python train.py --num_hidden_layers=13 --hidden_size=192 --num_attention_heads=6 --num_key_value_heads=6 --head_dim=32 --intermediate_size=512 --vocab_size=8192 --hidden_act="geglu" --norm="rmsnorm" --norm_place="pre" --norm_eps=1e-05 --positions="rope" --rope_theta=13300.0 --rope_fraction=1.0 --qk_norm=false --attn_scale=0.177 --bias="none" --tie_word_embeddings=true --parallel_block=false --init="uniform" --init_std_qkv=0.0267 --init_std_o=0.0 --init_std_up=0.0267 --init_std_down=0.0 --optimizer="muon_variant" --learning_rate=0.0108 --lr_mult_down=2.0 --beta1=0.95 --lr_head=0.0066 --max_grad_norm=2.0 --warmup_steps=200 --schedule="wsd" --decay_fraction=0.87 --decay_shape="pow" --final_lr_fraction=0.0 --batch_tokens=[32768, 65536, 98304] --max_seq_len=384 --doc_mask=true --train_tokens=581100000 --max_steps=9760 --dataset="wikipedia_en"
Each number is 500 + 40 x the weight over its row's rms, rounded and kept within 0 to 999. Layers, rows and columns count from 0. Numbers have three digits each. The size before them is the row's rms in percent of the matrix's.

# down: layer 2 MLP down (transposed), 512x192, rms 0.209, rows 68-134, columns 128-191
# gate: layer 2 MLP gate, 512x192, rms 0.306, rows 69-135, columns 128-191
# up: layer 2 MLP up, 512x192, rms 0.317, rows 69-134, columns 128-191
down68 098:489562510585609616476493483576536504516487528528520522512467445460515559484429455510540450532556458463432525498482506557482478515478548529540497423510461438532508489490528528518512515548500475
gate69 100:502545406484480490480531425476474470496556489499515493428495457514579488459571512509499456462531464428552407475507469473481431505501461527510467501529545455469433525517473456508448493485470517
up69 100:496534460519552538504547560542520517542465530506445407494545496496452505564519523465488499548486592481475575485523525597529554508534507469456509498423533527526547487493516532473562487502501473
down69 096:505513461507473415438501502477586510491519480475585432479466481496508427499511461446462460546518453493422445559467507558500469492525494468459490516454490544519512481535481487509525534451492441
gate70 100:477490453480536492440511441424512488500574514541510523528572482591481542516523509504492483520581537601507514612619563525534520505552480521468446413488501485475455466452549550509449525488492456
up70 114:491462474550458514388553491511520520501580560489506541484506493522472468407567431516478510471431480526533363459461406504455601549462463494528523464510543469526545527527465482446500518467511558
down70 111:501501540502563549583485563449530515578427588501488496526518501532488529525504501499463474429453530537545456484534535479478461545505515446523514537493520505412504418490563458549528439494517468
gate71 087:504494488609521458454549488500501547510468434497487561536532539471567509525479500516470417536527450498506563458501521462434435483529470585482487452561520453568425499485493445530564508503375492
up71 088:522509518538487524532507512519460408484500514491485491474491596503523516498538474437477500544522453561512477517500474516479473496554477545547509466528502437543466546445441512599490454477447469
down71 090:507606460468450479483515574478441523504510471545536462525471461520514463554477534490511427482570534445573513489531509485545497483510535472488496518507502530476406503511469461484477470478458508
gate72 110:379511478499495433446484461578508479472506479534505480501514522457552518522505506468531530483565495461441542542513508445542510555442496492450473510433520497455512427553451572546455471503502495
up72 117:521599454489470539500502585502467544471438470484535433519431495493467452490493527577504480463521479457523471501478517554500487453489507513562532502530521484516539424493441505482538596537552449
down72 105:449434488545481619446499505480574511493481450510466446548437476475477519493512483455504547530445463503454438480493467499497478478538464569477507548418472495525508497522511434540521498481479453
gate73 099:490493476455518510518539526545533493409480427462553568548515468466508463524436452511498525511510524548522486620483513475457511500465467518499497433459589499531517446513485446476510374541479499
up73 096:477408487530522472407520516581510505491459524516504625490516419479478530428498526527473520514555476480482583463513537468460507525511477502480544510522422512567456504581533468488536542495563512
down73 103:518485490499471558510510526488590536486440510529522587447462478496379478458481596519489486572509519491505500513593497521471510446622544468522507500433464557528469505486498524509503513496508487
gate74 086:499508514547469498482533486484434457451460479446544545505471479464519589495504521445446524466501457475481479529519468483452451492556453466471492524553484447540494483397494506565540470544538559
up74 100:518500497557517478518521634471497483511473458472460440520480487469463559514512504456515515522542491542470481500480564539452513477457478463453506553552513503484546497498495449530524451525437486
down74 098:534523501517457507490461489517449517504458499463552463565536479470456515523520447481483452543507483452505572463535503434450458457498510448500536488527507531437509543450518510452545485539500530
gate75 096:547487482556561457466452572502435484455531503422541531490532463503510474563477454535527543559411482481531472453580499513474429485483481431520480440528486465513477528541406458563516472477515510
up75 095:444483538507449508566499484550596502546496456495441500448473481533556541484399557502490511469505462451502454499389514516506507500517488512497544527449506544496551498477533549473469470557485536
down75 098:518562502536566538484531452552481499516499525534545512491450477609502534531532572486592479461457470522485488522544450481461459468505545553490510481519565445493491502554515466530512511480547482
gate76 097:447532517375486393529531476481553536543510506557516532511526514454483579571521464500541535556526525564479532524542533506404511531424506514495547467550538481541496528512485449469498456531517491
up76 099:469509505504505566433520478477468537467517506478517417504479454585559440489524577464472486476502410460548461467477447512523478480517535570554458437441508562451506479517470542549459509439550432
down76 101:522548505561423484473481507560511535530512494397513460520424516567473477504536513492471527429544437484486470453502503531549518507539472606431466537496482524495506513571455483528416572436458499
gate77 100:519438496543539482501463535498544451581503490456481453477440531507474516536462493473533527482473490558508425465447525497597480546476538503501590452543542585554540517546480438471468526535416531
up77 107:526496500547466509489465493576550537513500477483495527548595490492480406543512532494532522502513445582499520480522503446504417481385488497477477437458538512573495473497507488477491511517475465
down77 106:536479420476545553590509457487469553491593510497514527495543529450478500568487543514529535483426547527479537414499559485484515479481520484504471462499488462534506536519496439515523518455476482
gate78 099:598399482458496500464559527503586435478531430515490529449435576554474552507478479526422493529516497496537506487501475454539493495506462486481508512441486496531534469515532473472451491557506520
up78 097:413561504514476567497549547509553472490504574506451502517537481428482445555457517492484580472502497450414465485495475486514439542469534439464497458488486455542454525481494552445492512481546541
down78 096:478517485588486543437501462471566546594464491431443492443523528471550492529499475455471461564487515496502529543578510481536523477505484528442514475490457538440452538492462416501513510467540463
gate79 106:486504503542528493457469542478539492576520612497518516484531469581506564485481536473531530500535570470439512501346519545562491489510530528473508524447563524487526567536495500496533493495536459
up79 101:510506532466501511501500510435579507481443459536511462455541510482457469467571531519495532463385479463521447504462578522521418449468439485532501459524541535458521480488539517480539579547463505
down79 099:492489452516443503444501516510398503492515467502468469501518527470443492425435500505470490464554565517496485367525458424526524504466479485544495498527468449550500446469515498499436471476575539
gate80 101:536502481568500504396430461491518526443486533527540516463507537518491501477553507514482577569497534579467509484472575420504501541456492511490471443434521488502545428509422495529443415467425503
up80 097:500528503455521479470452549437436484465533479534524553419537475479468540507477413549510486553516450507564490529542485514435479512505408509537469445497470489470573490564530508563502508503475525
down80 101:530539555575509491552397505385417481506505452480501490505532508482490461569508501456563499538518429519535415409501528490503491476492459468541481455500466511515571429496501498504523491449521513
gate81 096:564498454445453507466520549492537529483466539458559537475556470479495489507491523448520470519514539481548503558448488490507534502454493570517478460502479458479491510499506511472519484538542535
up81 092:543543517441521462490479536506470476472578477540456401502494527445527466501453562490502507405537553486425468498535475497494501511592500467523480492485526507508513502494534484585466473539528515
down81 093:542501572486457556419519582532437591460421474495497486515524518499468471478457488429520488535506523464529475522528502531491501558554483457493447492456509524444459411526440446498527481550519508
gate82 096:519546488431428615522453538519507446455510504516429576452494482587527511458506530433501450508474498451416498449468535413499464517568541487549497495491514517538414541505535541474501466492476494
up82 101:457479491519533474468521491418568512482487486508450490473495460447435480494469509505480507471562449514541442486555441475504532480426521551464494446496443435548565480461496500504489569523417471
down82 096:510443484490472547492416493483479549487483555522417491418482504457443460458442531500474502452498445497504500494546506550513451523444532500436435534573580489448489526480424517554469448485490563
gate83 101:575552478583542543501480494568470492475484480508545498450531482480513468529567511470519544511515531488486486540433525464494456472581536528519537504396505532533433506504527505490499473542565505
up83 097:425566535427413483500514447557572499509528552536520497466528497510563432497443494488477558558477496588509468517562456608433527485501520475487523548501497497425511514461478536522461443485427547
down83 099:457503519476554497416455505517536450423517511509519490453516438480473538459514480432423457432493405444491484505532490537509470477501470456459537462549470464437468526539472479530436479528518517
gate84 099:484545543518502472509458432491525542494557541552444444492507454498394467513543441502432482496484452547566455442392504606468460507484485514533534434519534530490478502520465523455498527493529519
up84 092:496503481526459471439520499521385447508490531478472447510560464563607548451452506457415527449532527466496523530511476586480497468551521469494434575538434503541489469463519542461517430513546456
down84 094:483482510558499528474530502517558511491579468527548530465550545509511440500544605475534480456488570578501505548521518515522447485573529530536546495528472493589465504518551521557403545486468469
gate85 099:510585486489528434451456586485566449481577512480483474493523443551383518536506467527489494506440543483473500510518457505489476461587485508443434528541494490581485472456449485446535534406550517
up85 098:457513475504513499479518507518477589520516576427395466527402520524503462508544427452504405530466485481457513415510506483512465518505502484400379538519527556505503434478520555515476472501502564
down85 098:461456532512556486525507456456497564526438479540466490516425512488567479460480544572454521587489506534502557495475555518536557494422515535537461479461544479435464519547666467543465521516465518
gate86 102:522451436485528448518555490439531441426477530505466442401526535480474512460494476508463500561471517471445488477423466454506528566502587512599522575508457569470587531518523451534536460496517551
up86 096:482568483489532502498544503559465489403478498484450505512499596573490531435572448510511463479488466521515519518527511506522483543504515576490563521510464498515549419474523482511465534536450486
down86 098:480518530489504421525501473509484497498478487523519463550516575487461525510543557499516453541516490506446574519508467500465571538467549511496513523470449528558529505470487522546484523504505490
gate87 106:553527435516527487514499528481523501616534536452530496522447471491510570463407498458477461520517476499553484518476405492538458512463473495501511530511552445545478472488518545398499468498536510
up87 105:522541479543453551513472515487565430485479537485470478482570483439531497504515435466468445533514476531551476494467373481444493544563432463433521540530533357530419505535508516459529483508484511
down87 105:399489431459526531479489533438453583528485518539513506550472537582539502444489514512426448540550485531517522518506529427479476557515502528448478466485553472439470493498453457479606487518551473
gate88 093:503565457500552482576539539473475530485554510525511423500498470596462526491486498444449525486529523512561540499541445533499531536489455456511497554538495500518458539503472505447536464450450510
up88 091:487487421459533537433513471493510522485471498474527532557500495519553545530535383543534511536530426518580504487531482454471504510447484536581471423512526512562541483439465489553524520461416487
down88 092:493521466531467499496397551533491518515472440519460454440523441513478506499508568433449537528495513531477496471539460453520481485484448480487577541456511489475431471522490523478475538445469561
gate89 101:489455536491500505490467468422542492496600564562549496546479559514473511513470526439444444542502490506527474429510491441493492533495510439440494517516537490526519455464501523474558519473446438
up89 097:493526482465503495516479497522521544467527529476537486471512627526552527539490478490574475501535589577465488512557491573460484486506526546521581491512472435499504460500447582466536505591475540
down89 102:530508539520447479505436472491519500489471497501471484509516519422541513501468500497480490495491400501502469527496435528483459441523518494444474523583468474509517484495566461504447476521527530
gate90 094:511517506438537459533395446478559539527495527479475508456522527478511451533505470470521514532513488537549483496496491533467529485531521584538527523553466492545460499441496513492475398498471494
up90 101:488484500481530572587469460546548538522472496447484506468542534470446465561520451527510475559506525482475508429452472432486424466514514533507525427517464487596429574478460490522440472466478519
down90 104:467545539451537563491533525500568523464514457510499508443518434468473464530481452506490450443513481507407530401485473475569507504565377450467449463483393479484526520491502517477518447496461478
gate91 103:496444532475527510497526474555547468484528542464545540431456513482482517483510537509541556408450547446490447508414493506468496453460482526554588511567432456424521536474385472567509426496528506
up91 106:579474492487524497443458516557503545594496480536501481436436466505532574434538487522475508432438502534540481488545580520461496523398402531513538508563524483545516557492571473509510488514581461
down91 103:479471489464497573574539518447510483550521547499539509522534497476553509525477515497464463455406471500428526508502548508506492424540507450571496510414523484469567469537535530466550454504462506
gate92 099:514506512482494560463396528552510554455546529502526536416532573498467468464492472492495498542543515444534465537490505427452509544426501523482547533541535413557514452507512492510491518537482503
up92 100:495459531527505567499421520492525458501446529434505542475455503506494517468518516543539434467478548476481521479401510507555490500472508464482459561511511505492516404443535497459465523531470514
down92 107:582511510498497476494512561523484616535529527523486499499536480495470489526461500543535451466398465482356509374433469489509510545506473462547534525468457524517463491456498453457490454523439498
gate93 095:496443515453482409446530475413504487514515493480447587494457517489498528554529507505467483488557451497520436476501463463476582535483471511452500547582475462482516522494446473499414496458444556
up93 103:403520431489474520532533434490476465517526525536518514484511507509518491529494513528568550479491506572536530504499465419504471515467564419469506451491482449505483509499471495493453471530556432
down93 100:480516461530487563481541485480478561523436462524480562470446541598465470465523516570522530491496473467487524501530540513455492524599471484502432513411525495441503499551522488509459472486496488
gate94 104:560536510530486553460469473563506425463435502542500518472455504442552506468576475506468546501543539467544494497475573446512508505496502527483442498561494444411514438541482556613558491513435449
up94 106:573521504512474503553553509521569460467539557510521548529508519462534493511539465518448458478456534422524463494497490476461533528431511448500455488495527474448489444480522536512528551499460524
down94 105:449502444516484527547480482529533462426584442510474622518466502518485423462567499536479497584456494520479486557473486576553469522511448494470550430458489466472527522489533515544489459561503478
gate95 094:528541515449441465458515478493538559458550471568540496537562482564535552493513476497461487434564501489510469509498483443504515582574547476528476449447374504501516455486461489551530487444581527
up95 087:551405466557535507526492517505469447525534496468566489474455464488537433566581489478474506568531515514454529498474497486437462551479449446490532588537510556515528526549472514486491486428512503
down95 094:506557428489572488471548548475470501516542448521562487499563555503500459501506468471481506488511525491437536541456608477520556464534441515510540544497568402482494496525479446476474525457599573
gate96 098:472511499517535484567522526554522583530458478538437415492504513417482497487439497545497528516467544477497477497480477474468507490494524543505463457440490502579466399518485489581518489553539537
up96 107:474507462513505441506471475536404553442544488528495484488457495522493546517499502518578471534491432464466558405535450459527504512479514520411569473536534546518444549511483590449451494515417498
down96 106:471465465482531438530543516495511486473581467440599450479470465507506525480474550508491508513458548455451418506507459484542515425504474514538538453411547459562489567456422471490445480547512486
gate97 095:393508548551520484554462552566523530526504460515515460426464502438492485476547605572474511511510563407489499453474549533551484505534570511469515591538538533464500440549566523502489498491513466
up97 098:622465522451409491438555419404525509456537510509512495477574465484489520470485466513490473550532496494521540480534460451516514560548463504461566469541534476521557549475490595539442518522483477
down97 096:402555548448505570414437500529557542519522467490476414583464464540440460517535586456462550520521446523468544442564507546468447588484535489483530490549514488502508501495484444552532483441456474
gate98 102:518520510462604522532505504551482519481515573521433472509445570538536461505483522456524502424480522474538460569509468582511486487495411426496527486474569490508489523523511491493553490447498550
up98 106:517456470513479473516422420447532450487487494559482512559578440466544504531479462533508480518471467485477518513510521431476478469504570591531501435502437540488541487507508505559482494566523541
down98 110:449527537448506498499520505571623499515489556449503411521437553526461456476475493460486474563462496493454480452497480536496497549486490511482502515510494499564537505427507487504495454465542564
gate99 098:412537503554548486508527494482511503552418571529505529593531534503522513385509519553504531472517524563460505502484480462439453519486467461438498536472441519471437458492445424508489571465435527
up99 098:437515577460476561541440496472525492442585496582501493509515449489537575611543461458461463394545513511521532553480515539587505487521535506507516509550460496538476499520558510432462448500441451
down99 099:523450519476486471502494479498597438466548459509490532438475494533599527544503530425564527511582519492548466523486522480534475544550451437492513489516470506531473481567543406523550522538534555
gate100 095:507515539485502468598508557502512513528536471492560535482522520494548539571523521501447467448504515450484525502495445482561522508504509536480461506535574509532438527474495465480500552527538407
up100 105:570533504449486514465485495495549492558572465504530519462535462418462478480463551514453526535500463553549443602515465562549466511463470599545438472488553507485498543552455495557451535537490480
down100 092:495484493455487435516524562536486482481543571474465538521508564541523510546555509528469476435402514543514573470475525437469501463512489362476504491500511512521461464461554515504539549481471530
gate101 100:465575519506480457540515499486483500547499526504459503457519504497555537491510402531557508487397480480532546573443495511499473482600459546486527517497417471452481459496458526501463604488473444
up101 101:419450570513528490441476496529519506496535502460509471501590464530531495491487427472561457582401542448479485524482509495473485516485575547516486496548528472596483495546514491441556527456494463
down101 097:469502466500468434509483572440464525556522453508521563563445499497467452515494605519523542500548487516497391464515457503496542538552499567503487494502521505530522483486507519556548458545573542
gate102 092:489460505500511439446491495440541488484535509548441472511490482533432495526469446517559532411523484496492467553449435498564497436533473529435515483503431460488571514540518417508547499518476460
up102 088:491424554515467471488431571450481474545497492538553468532493523483510529462427540543545445462428499467513539493452426542557535533435502549470492569562447523450495523532517518488494527475471442
down102 097:510542568456541561478475515505588520583500484516521564480494566450571468459542492441421454494441508536456533478439551445532522476506551508545490479517491515503472494497492520487435515432469453
gate103 094:483466510520542498535487398462456424571499525468531542542492443432511543513493440509508517479399535438523554488476460560499529504504430483469496465516532460608477502518517464495571421510504498
up103 093:477470474547558522546489526546464482503471473532522532452479524538414529464533443474556521457525480442539481521464518539546507429477465505492504535481421534501486483561465469425491502603492578
down103 094:427473559500476501517549543517446488499502513431493553459542469507525488471473514472451508522533468499418453440542513525493585524482525506524513522535539442551442542477473498477616542474541517
gate104 101:478456486543469535525518500504506567420530499441556438491536509464454524440517493476480521574520482584455513493582490480469454495537495480479546465462482467466486503429522467471532443524543479
up104 100:530478528486521518494451509456577547515531494587577460510492523479479515510515470539509454451520496550537474410507435422474475509498496535486516478472447483441475570519576504490486510556497509
down104 099:470442481472497555489527509514469472502571477449514479504533514538445482499471414553475445505482481500466568487484457523469503530441401503491528530452403512485497484455562446475481466467486463
gate105 101:539470537535470481526525483489465533472526521496506492481497442529438504453435486496536546518490523532446487574463562442482463521462568466592513466509549520435548560515452509521448527503566530
up105 099:520506452504516532518559416514526519509490568549484512496496426524561499499526492506572548482499525506575472559519574481489474507476451438529491503454520397550515484501496548511501452430518409
down105 099:523381545473500474502511473455538513506518473545536508519479510515519486502510537531500495500510541439514609564443514482498570488435489554513474496517480472581462475445481471492508555497458474
gate106 097:524469456500454483549547524535486424556469509474511560543470522412517477465492512496491523520459517491505507548522526476513605564516433514499506418597510510422523450463492518425480419469540470
up106 108:531504435567478511431456542480461450506519543484524474450442505471576500512498519504507462549490505495544506589488492542483504541536514528460484501474493498432557487435497524518495484505509509
down106 106:565528518565542552519534595472457486481523476567514478441495527474518462479511526434466485462459487458441503475550505436516537514490515481521520501502527580488548545413518523470530443483464501
gate107 108:451488499565536522496419478492515525531508513557454498494488473491475506469510570488497472504538532527516558479460545461524410464490547498517541575503519553515486482569579399521464511484393520
up107 110:520516492507494585494484495495485427569477455445411523467491536573521490486576565541424532520499481502528554479459460501577498481516489538460478536533436535559440489529479471569539413478496469
down107 109:505536533549536426521454514488477495475487521479523533494529507479438503522515439409480519471476483529518446506497455518508440585553428461468471485510518522508468568456460512425566476539475540
gate108 110:509519496536532467554539453524567471494551519536450491485506490514439476517436491530548548543533528511519525569514473451505485467483470530457524449550544486507431521502456455527493467487415553
up108 099:519582459490519518575575460525536469475503482503495604485484410498500472556505498489518544532458488531571437541549503454501504514451518568547451446563547539572509516447488477532518504451497472
down108 094:440475471476494465553552405527530518512517543571428478499501451521524442454531486513531479529425463510478551507462551522560606425517532494580439461435498487518593502494521518433479475511473455
gate109 103:473543531539465513498493460424475470495514506510497504561463483466515579492521530505449493514507488426541533410441444508581573489495519545464516481551566514487533428496459545450494508502518542
up109 099:504519475485513470455519520558442502479485455468512595447474541549477409547451517478490501509523517447521475564626473494461547488523501552512447525521508515536502490477533471476487519459480526
down109 099:529541477476575515592525441521496493519507568497543549556533469539544505556521493529500534553454467574507543423535547586479479475542482506470507567550421515509422476457456497540530511448557469
gate110 094:515547481450442498449441479505496498430437558452487436473541508520548494475547485504527572472359497523558474513471592507494545461469493550483565436511473511470557509482504399450482465525506495
up110 089:418478560513563515440486505563443519520573448566506485530484470525467533488536483532525477575517483513513506402544504493465548532499517490471497528475475511537419531530456526524547516505526536
down110 090:491429575454486507589479491557537515569583503489484517461481516512486435505497510502438472469490511577468482492511483546522535548502534502486480541458493510475401480492484467500483545457535505
gate111 112:484525466436473541474471387564556502466493587548472481476550567564461572485529510453490557535552547489486493473503456512496477515467502520442521448465496548593497526539459484481505401527499535
up111 106:519518491491471454436485483529495474471435445486513573452541541496480500529482471474481504531544418508497539533482482473488440459533489501487441452581547515588473507459479453501506508477462476
down111 109:451532488534462549518515532545532457471459526409451489554511444506408498490487521548460461473556471478479453545433509555514396558457519523485483483498467451511398476469495440480573474533590516
gate112 095:463559481570491487540509462504482457420464457448556534489505491481502482515483550536523475519542474485478524486465503494437444561509484388461444504517461541477491428533539536507410575442515557
up112 104:483508465434461537425457493470453502474548480529541490502487502556463495527451480488446563441479546514501501456445481472533562463498530538532530455495529460503420537436399397515519410420513477
down112 103:454469431510437500502504559519545460515595459458484490463443487472471567512511537525572506493582465445512501504455473485488491488454587524493499470510466517455528486490530506469553462482534513
gate113 098:548487483491510550526508549500488483426511516462518548473437537458537436513483462484492468548512556480493539491500482521419525544514594476498470558552455559395501435530468532560545478477471515
up113 095:537526502487538525570466482522504525458517500471449417510569527472473506526473542446496479424444523510579493490543540507492496468535500487585522474530416517526459545462454548470463480464518554
down113 094:499498562487523470493600464477480503512470467511454497469565477457544571513527498478477479452462512550581412484541469468509494494511541524466477531482496533535538501530528468377498410460535486
gate114 104:466506542473474457381440484459463556443545478531514528422439515490416473508491594472499446493569460417481479501449542482493503485486426551495510520542538563586503531540522512457453540467502545
up114 101:516470507500510500493522554510569454442518484530531480473540491515558540471472494519516539424456469570490518493554489526479431507465477554564448534513481489458526442466512444488474459453586545
down114 105:569474566528483523453530548495494466580518520483544484530453441552533465488541535519524440411494492504534448494545425547492483475562514515422561509535511458448589477532493552483449494454544519
gate115 100:448447475487530504552521568435506516479481586518515529565440502504471531507490546513455489518491483492565451543489464471490503529512620535560488417530554482457503513515493489496486459480546471
up115 104:449425546519495488448481460512432536509546494531404409518483483508490520523463434495531491512534464441492462448445527479397516547476546476519561479537464552519440473465452504546460492466549562
down115 104:460507478532542537488521508496467530478553491466501464516485526444469457481540527509442427540514468475531505535453451540465531576498533447537534536526521473488500498467503493481472611523531485
gate116 099:496409473467425499493436493536487566537476505512490505505479504444472552476456501503519504542439474487490526500493378508483559531478469492431420525537456438536446498557499486510455494490547468
up116 104:454514493517589532483539485492525546513504520512558480492439522561505500513533430523580442522464466452498520548513518460516465489502451475459485395508515452539427497563473523429450488501568552
down116 105:442501488545448520441440478552474575565410526533528439542521491478493410552511390524473464459433501431481492485483488446503523485462484550496532472463408438510468525564480526487560509466534476
gate117 096:515551493546453556470529464596598471581506577479531447560486484524460461477490485475425552467457493576567474416445505511483548499460449508461532523511483445462498575425523491508480519448505534
up117 095:502553509499426594448507512518519497494529503485445460434478478465495496489476462432552552447479476526487452493466522445457501535509550514492618457521507396440490541590530434414429452550543414
down117 096:505534517559437519463419487512539551517459454451475524489553544477532550502597490485558539509490451499523463470525557526507462527467561502484507485470472529529573542442405424456518482570547486
gate118 097:538530470469441566478468441568510537484477497487572519506416506414559542477571464423500421480483571502542494456425449480472471495515494572475495495597519547428580534530503513520430508526562535
up118 102:446551541487549475501442420526513522494527503511510467452550442443504553486533491479544454528480516500540524515469498461560438443492535484522493505501521532457530485574479546515503488497502507
down118 096:560483451455514461497498520488449481440418470483519556496474526537480495446479584504559494484534519553540516479464489407541462535531460541472515455527560549441500477487481587433476475430454496
gate119 111:519540491466481480441574539506545500503536464542502478533544534520558400509435439502491504521497506510491494442529490569558522511524520442511563532512654435449468504515510515509495512461472466
up119 101:517496561464435526549434440497552494547557498511470464513436504486522496530509455496529444465511454458497512377502488538555556485562530394578538466546618488516494454451453393505521485571500450
down119 104:464483473498566473526463469464500468511487509578544486596554488542469510480501512471476543515470486520551512474503488478546498464504484539473412389384436492479560468485559485507424517542500429
gate120 102:468482445524551495529572477505580448482511494482490545530474542522543509532452526489503519515516472563504495526538515489491519495532488535451445525512394466490539445571491507525533532476536508
up120 101:547482558528545539483493485485539548472549457521485544421510535524528480501486499440532475532475487565520446487493487476514537498531491542491490532526389468495475504484501525509525518516514551
down120 101:486491462435552539519533556466480539490544478531407555440478439442511408550505516550461447539495554475568516533552478474470540577481470509488474499458445544532495455508521495527491534520512504
gate121 096:464496464537538528471529487443508588477542419535582488530521472496499523476471529553518492464497465436481525514483556444414523528495475505542530521449517477469597504551502452430399526501482497
up121 098:592471492461491509440512508484478495538534537544566521530538488509489527491499508437470393524568484486439423479513565482491500475558528518541443459502540479523559531577546516518466534511517437
down121 101:503607549447490517504478507507560502497468476488437461589508480457529498489486480545451543517514473477539504529475584461456558497499484523450565519503560507511512511451537467451401451543538443
gate122 094:575432470503448524476506529497479453481484511439562492457512495504441552495476493511487584527466442488532472435467539507412545524510547488505431567556528462465491470547483477501526513455568548
up122 093:547428467461521525559433523519518480437535484495509514473520524497458563424501468487529437461431486469519481449492478437496504432476534398489476481587488500485490509520475524542431541435522535
down122 095:534504545506533423543550543497524530482456536438508475475502544401537429498524466463524518529432487476548555440476467539492505575528481561479468564477557530492499438435415443487531452546475486
gate123 097:519490458428453550527522528531486478534521505424498480507461548605472529481491436599492523498494538547510471512470514526493516514591471494623516523487445530510524463570473479512517516450463531
up123 098:481498501440422535461512510438466472443482510469552500483506403494503492462498480522480537522519409503557501549489550436435512470543493467573505428530436487450558531501442435508474501443448496
down123 103:522520477495530545517500542600432501522430506456454524523428561552464453510503514490504466516493501526465463469473506429457467454560493527433521501587560503460511541559540557519492561480464510
gate124 104:454418500516433471472475538488495491549515560508559521563594520424560538470547523464523483552477551524471464474482492535534550538505521511474563481465456527490476453481486517524544463522554418
up124 096:524453553517535477489460450485492467570616514533496488537526504492524525463553524526482420524464506614508492528489505514475519490504477603454543520533570499486492537457486525451530402540476462
down124 094:443469455527508499542511493506512478527475484519494520524514494472477464507481469570513513490529492502501524516617531439450473499500426487487531547504458452495553447556418540528487526497470486
gate125 100:527478409500514508524469430540406532481530458507517538563481501499496528480500498550507473560553469499545556435452547489552496487570595524533490515509536530537483482500450449586498517450497474
up125 098:521479602539445530520501509508448470534487502442466515492451456467628438448513525496464476478509531455439473520522494470458556485556531487521488514474491614537427531555533516512546510525533502
down125 095:494489454462536481506476487490494502493511522516528421577494526540472514520561484473599597476530448465500525490565521475517559482589416576518491464477452437459478525519463535496486490536453528
gate126 103:479540534440529481437537521550551496571504524534442573480536450502383478530496529557483512521554526485480554437474533557527480531432502580485532508589507513463474582466504481439499516501452544
up126 097:494522466529536460529541525468463533481491492528499437549530507538599482430490434500491517511497442490496532482595486463559468494540427401580487444480519477514467538551531485530497528457477504
down126 096:552498540440462475558482456516468542461526583505487494539471535495522480409485504492452513549521539451532473587473442439505538529484483571481527487410530571502490479519523502490440487483509458
gate127 097:485508542496485463457500500530549551483493493558477518567474478436538519494548493497509441397549555502410526533514453513525435484507470479587569390531511533520558465429435444494481424514444456
up127 095:508518447474598555485473477510402472488511455501504514488585447495485494471550464479573499482470497535502524485551466459436531464455496564497558529509510501449485491503577509544516495550546489
down127 096:501455456532497506479492487476395493513503496513544514528544588509510449576507516454538514476547402551465480533558515508544508456531497487543496439422509436539535392427553500563558551412529505
gate128 100:526495467446477518524534471531518554444450488513584546438395467524487525523522503514500529489553494464476500482500419513462413536467575550511493516524581530500510509440523590530465461485513526
up128 100:508500499491488503481516523550499518394468394535540484433604497478474492547499433516524462533536481439479566481580451568454440463537507499576500540529422455516561493529548509564489494524527484
down128 101:508453459450536509551469481538553629468466510534512522486515473444472436484480482451464502444547439503431471538469487553487436536505491431470458450514552535552530543492495451486461569535510597
gate129 110:529505492436477406487522518548416526500604530487460435494468450470476526432493508510495542441490448456534448475517505466510554481512546527504588499545465512549517459511460503581493461483506487
up129 108:525482480527497494466564557440560485493462509522455487583442406424484485553477532524438554471503470512479502531516449551538530483523522509447431507453494462424483516473541465532481470461509462
down129 112:588481479500490460487600413472480512510525468475548529528460503524492549567527469576414461440472474465499561438480481472509528446502508427503569496493522469446562531538540487477492514527497471
gate130 099:502559494491456529550502563467551544482565479507512532539501519507543493499507500525459468470507539445495424458485509476402460460490570495429511455496546546503540471556517484547512472464483501
up130 099:514511482522466494466503476536485491463560539505530413509587501530509521500475501431457520507490474580461504551415533470572565541579465485488580447544490500502496533481488488493513440554495484
down130 095:430437415514421476537473453499556547461520529551499523485506497557495554523532455521404507547513489476531431439446486438406391478464494488485490446497460505466525444507474409525497447420478537
gate131 102:505479530499406486489489502450472526473503529544506472461459510531570547534500544433455567495459527557466575404508564446493537424516567524592551491518520496448555555479474478546487526519562493
up131 108:545431524531497557569515596510480494504445488572443507483461484426459500481531515456480477478576580520461503513518494518504486465563487493490446571448488522511528505504561496517536470561425458
down131 104:523465482438515478495476526463465480481626621511465500556500528551508427507498460521476490522535576492514511502482502551473519488485509443448477521461453452520449542450528462503513479469485538
gate132 104:507488496568463473453585467463507494506458517600503520459507551532516560501443568474508492417573440538490509505441541523512483463447563486463489471443494517497530461504506442510592384499534530
up132 112:503525443490428521527500535554566506547512553457572511454510462545508547594530554529574533556476583506513513553405429465494490484551575504494469523456492447459488532540472547444478543459509428
down132 100:477528477505491577423474522494365469458512483457453529478431567547525481543548515488520531533510537535521450508517454544510579520481485480456587499462425519524508451541516517490475476476481498
gate133 101:419548522526495499465526514500527400479511495546551532454464480547460480444487464464506509511511503464539464498498560501500582477484546511439497469516529412462477552561560499515506492434448490
up133 103:488531487515486545497555506447485481482512560489581465548482445524497507467526512524550463502526527468514541510545490478495494456442498533446604499459502459403484526480568520492493482552437479
down133 102:469519515508496556487542505580392523522451466447475499464468595490452485535464545500552522501522495541515544402491502447490445552507510430558522459542545503423443437487510463511481480560528529
gate134 094:474534499410496494561520501501483458485409469509521523476566532543537536515538555568367542465535500574496552513481535492489520549505443552467440540519479474487520521535474466468548489550458561
up134 095:478559498487544536522480515527514560500519500488537516447520485571466465478528457485457491489470414527512526582467473521468495519567532553433409471515529485562503581499419535440436506562450425
down134 092:435468487491537487492451512426510504501534514459476471522481502501501486536496523529563466485510519511441484499539424481511532480426467513500472542424450576480457506467556536573542513437531477
gate135 112:460551477519470482555528492507512535482517492479486523523460529503523568562494462518506503505522543492462495489519505511516469480482442521576473514498490493385458544521507556514455515402478460